{"num_hidden_layers": 26, "hidden_size": 192, "num_attention_heads": 3, "num_key_value_heads": 3, "head_dim": 64, "intermediate_size": 384, "vocab_size": 8192, "hidden_act": "swiglu", "norm": "rmsnorm", "norm_place": "pre", "norm_eps": 1e-05, "positions": "rope", "rope_theta": 10000.0, "rope_fraction": 1.0, "qk_norm": false, "attn_scale": 0.125, "bias": "none", "tie_word_embeddings": false, "parallel_block": false, "init": "normal", "init_std_qkv": 0.0351, "init_std_o": 0.0, "init_std_up": 0.0351, "init_std_down": 0.0, "optimizer": "soap_variant", "learning_rate": 0.00651, "beta1": 0.95, "beta2": 0.95, "weight_decay": 0.087, "lr_head": 0.0336, "warmup_steps": 200, "schedule": "wsd", "decay_fraction": 0.853, "decay_shape": "linear", "final_lr_fraction": 0.05, "batch_tokens": 131072, "max_seq_len": 512, "doc_mask": true, "z_loss": 0.0001, "train_tokens": 714500000, "max_steps": 5452, "dataset": "wikipedia_en"}
Each number is 500 + 25 x the weight over the matrix's rms, rounded and kept within 0 to 999. Layers, rows and columns count from 0. Numbers have three digits each.

# up: layer 16 MLP up, 384x192, rms 0.218, rows 102-106, columns 0-191
# down: layer 16 MLP down (transposed), 384x192, rms 0.219, rows 102-106, columns 0-191
# gate: layer 16 MLP gate, 384x192, rms 0.224, rows 103-106, columns 0-191
up102:456500499471486510506492474468572489451481469494494488517504493489554513504507505541466467506540492484533481539484535519501508491477501520483485478545446513495486469506497470528499529497503507474494506532461448495499467504489514458505503499471473505499526493523492504477533495538501463536486522502455519543513512496412457511506515528482489494480512494490522526515522450535492470516471523422494481559504482528464489475504514522516517507502520465513521484533488482526488524487509486479511501489515527471469502493461517486442547506522515481450477477474503524486482473489456553519
down102:503470487520519510493482499527489534549475492509500504458541497528483528514483481479468480518484489506501489475516462517512512507516499488518522481484503537540489494530514533518471526506551519505512502465517479500512498485516519504486499520498527507502513483495509476538512518468507551495474510485484452479487575523548521495503473479540465501521524506524485522468513520515491503534456523533536492543523489471534516508531466485485532509526508480465499503463496526489519497457507512500526522538502472511501503501481496497555531488515488525500518554473473496477519512511481500484
gate103:492539499483564535492516509481494477495486515498476537504506496505505433469497496521475487520483559465546517516540530473518480521484506500477524536534502443510536486506476476553528510510444535477509478492462474514549499498495473498464507505491526517499495486513545527469533505469462538482491532494524484492485454498484482506527483511506488509534500503478445509487489502524513532529491491506499510517489508453486493513529527540492495514506509504505466525497503496529542509527493502547486478499501472491481483468445479475529517533550517496497521514512479508510485483479487519496
up103:487508531491555522487517504500465476506518498528465482467531476464497523524502491505414511521478466479464500487484528486524480512514500525518503501561497505504441525518527510463508515541505525467503461438498459489506480557512481551467465516509508500556515508517534527504531534493495481510468507487500498518517503485521517470507482522504505510475521504485523501482470477532511515497483497518523513474520523439476462516481488491504503491455507536517538466461484468528496532472469481509515464484472513521501493464512524509534510475473535519534492505474489519513503513482507502496
down103:462472499521478495468503497489476494502518511512531508455493498489521539564470504492492465499504493538533566476485487524519486496494494489453505531484480485498516470525497513506502551485484483480482472518491504517531492488501530481475492535496493511481493498521483466486496535509494519493511524515482494495542446527511496498564476494531509510548461503496477501485451466504530510483436496489504443489509514518477462498614515490495545555467494488489456536473483496479515486510481512509470446463508499499504456488477486506482479514491512474491484495567462502528498450484505503450
gate104:452517478494529501510494476508504515515480492522512469519501549477470494444460463501538520481532492507494496499509476520484534495467483502503466521509517510460476505463470531505484465513531495515474517463492437510528499485479475495463497494491523539510529511449495495486526491538532482514470537465440503499498489532496466515485512517485497542519498520472510531461486492516503518488479511474506493481489461488507489483503499509504422536513505487490519500510515496492574493484478484525501464517526503473536504512467508503507524504511501491468489471522534491484529448533473481486
up104:518487488499482476485489512479487533483512490449481540516508555505474434500534494504485513522512465517503482542482474479503531543480520505514498501490502510513518501528468499533449468511484531479494493479528501512499481533476509526508513517534463544552471491479491481514473470553469485499531486487485482509532477515514491478536511463520529484486470507475504445512481487496512534511487463452568471496511487469508446505494519508470505490473483499511452548539503542460480523500507531494500532470494489572486442505495484487515441531509490491443468498459503566471487511448514504506
down104:501494463517489497479517439487422495481487504489505502527501501520510476485509533502478537497472479502502483446518536497510522482481534499538490506513462500467479487509522507485517535489528518489508475495552470459489518520470481493531553515524480517461521506503488492474489460506528542497505497553510506491478506518514469489488470491504493505501526473510514518479520515504526466496498469502481474540470495540478486499539517469480504437505518511503526529508491517476497478521467527472537482507490478533512499491489534511517515488501512430533475492527459513502490558504498477523
gate105:499489499567507475494504548514492493479486501480481531471448558495489440491498469520501511537525482514496570535495519515465448520513466520457472468513507489556490516501528502519489504493513490508458505512490502489509505466507489539510534515523494488500460511508507494476536520468528509507494487510513542484558515517524469501518505507521460518510479539545494510485529491529513493520487517527481494508516497486510546500525536501499463493476442494429519464456501499471521503475500458551525524497538475513495484511479528498492471528478473479522510504566496544477491499516457525489
up105:546524541493459492483498430469500548497487492444515535526538486492480509511462491447479516483505477518506520496514565501483532522513478474510495526524486477491485491479466518480534532504510481506465506472545500482467511470486513539524499492497478492448521483534532508509499458521493484519502488515506532513498517468491502521475489534465542517518511518486497501498508525485561486512483523492443498503508504501509463516524535462518578500512560519524494517504472519502485515482486532541528469520479505475462523455518470513488504479554448530480566458523528488536475504512496483523
down105:529549495487479535526501559447479588529473525477501510524513559505516517462505557510459476481472464545500526469474507543521532472506525499510537512470469512497456470438481485517543493530490491526480529484536575558503525504498464474505470490482453517505525481524524543462480524455478471523476500549530520532531480469484468518520494510466519531519474522514472496547518515495541506501483469530490469501525449561487505490507556518489525504496519527494523484491485532535495547496489533548513471476507451535493517484482517485486529529479505486526505480465513502523489465526505469539
gate106:481513475506484519468493471504502446483520543552540553509500547496539521483525495445507470558493528532513490514503514478489506487461491517511492472511510502475535521518503559531504477476461525496541455508456509500502506462530523498516506470506509509478494511466506507477527491434546533444477489450495510481482491546486476494500529511496492490478460457527520573485502492491540515505551483459481512478487504482489493458506470482473458493534510506499476453488529457549532488507468508486510510512513484510469493494521494494460493527489519442481462518513437511495540523518536519510
up106:483493529493514467499468532492560483476525536545426505540506527540512496481492523507475504507474497512490515517529493537494490483465542522492495507516492518481500483477477500474489546513507486488513472493545507533480500503505496478525460463489496492530519491493465495503520460523483535493486484515476489478479518535503496529535488531470486504521523467494527512494483542500521475496485523483463546524528491529506495506490494470520517512481495490431532511519500527486484455482466525527510542532480501493501509512533494509514525454504509465496522528478467521485551493524460510496
down106:477489457507517493493512496426472522509538491517517526497508511506483513469524454494542469494485467486513493487475514478501515562506501502506468431461528459468488503508493463506511521493489506490501542487488570529512469483526538523510511467493496486489487495532483507548489504547513539507500492465483514488483496487492502514459484518510555547443543512493479515541527483501499492487531461477491479498507481544460505477483505489537495481461488481493478499516536513458495497477510524542492464506471466474505482511527480521507499455516500524475494505494482527526442494496492485493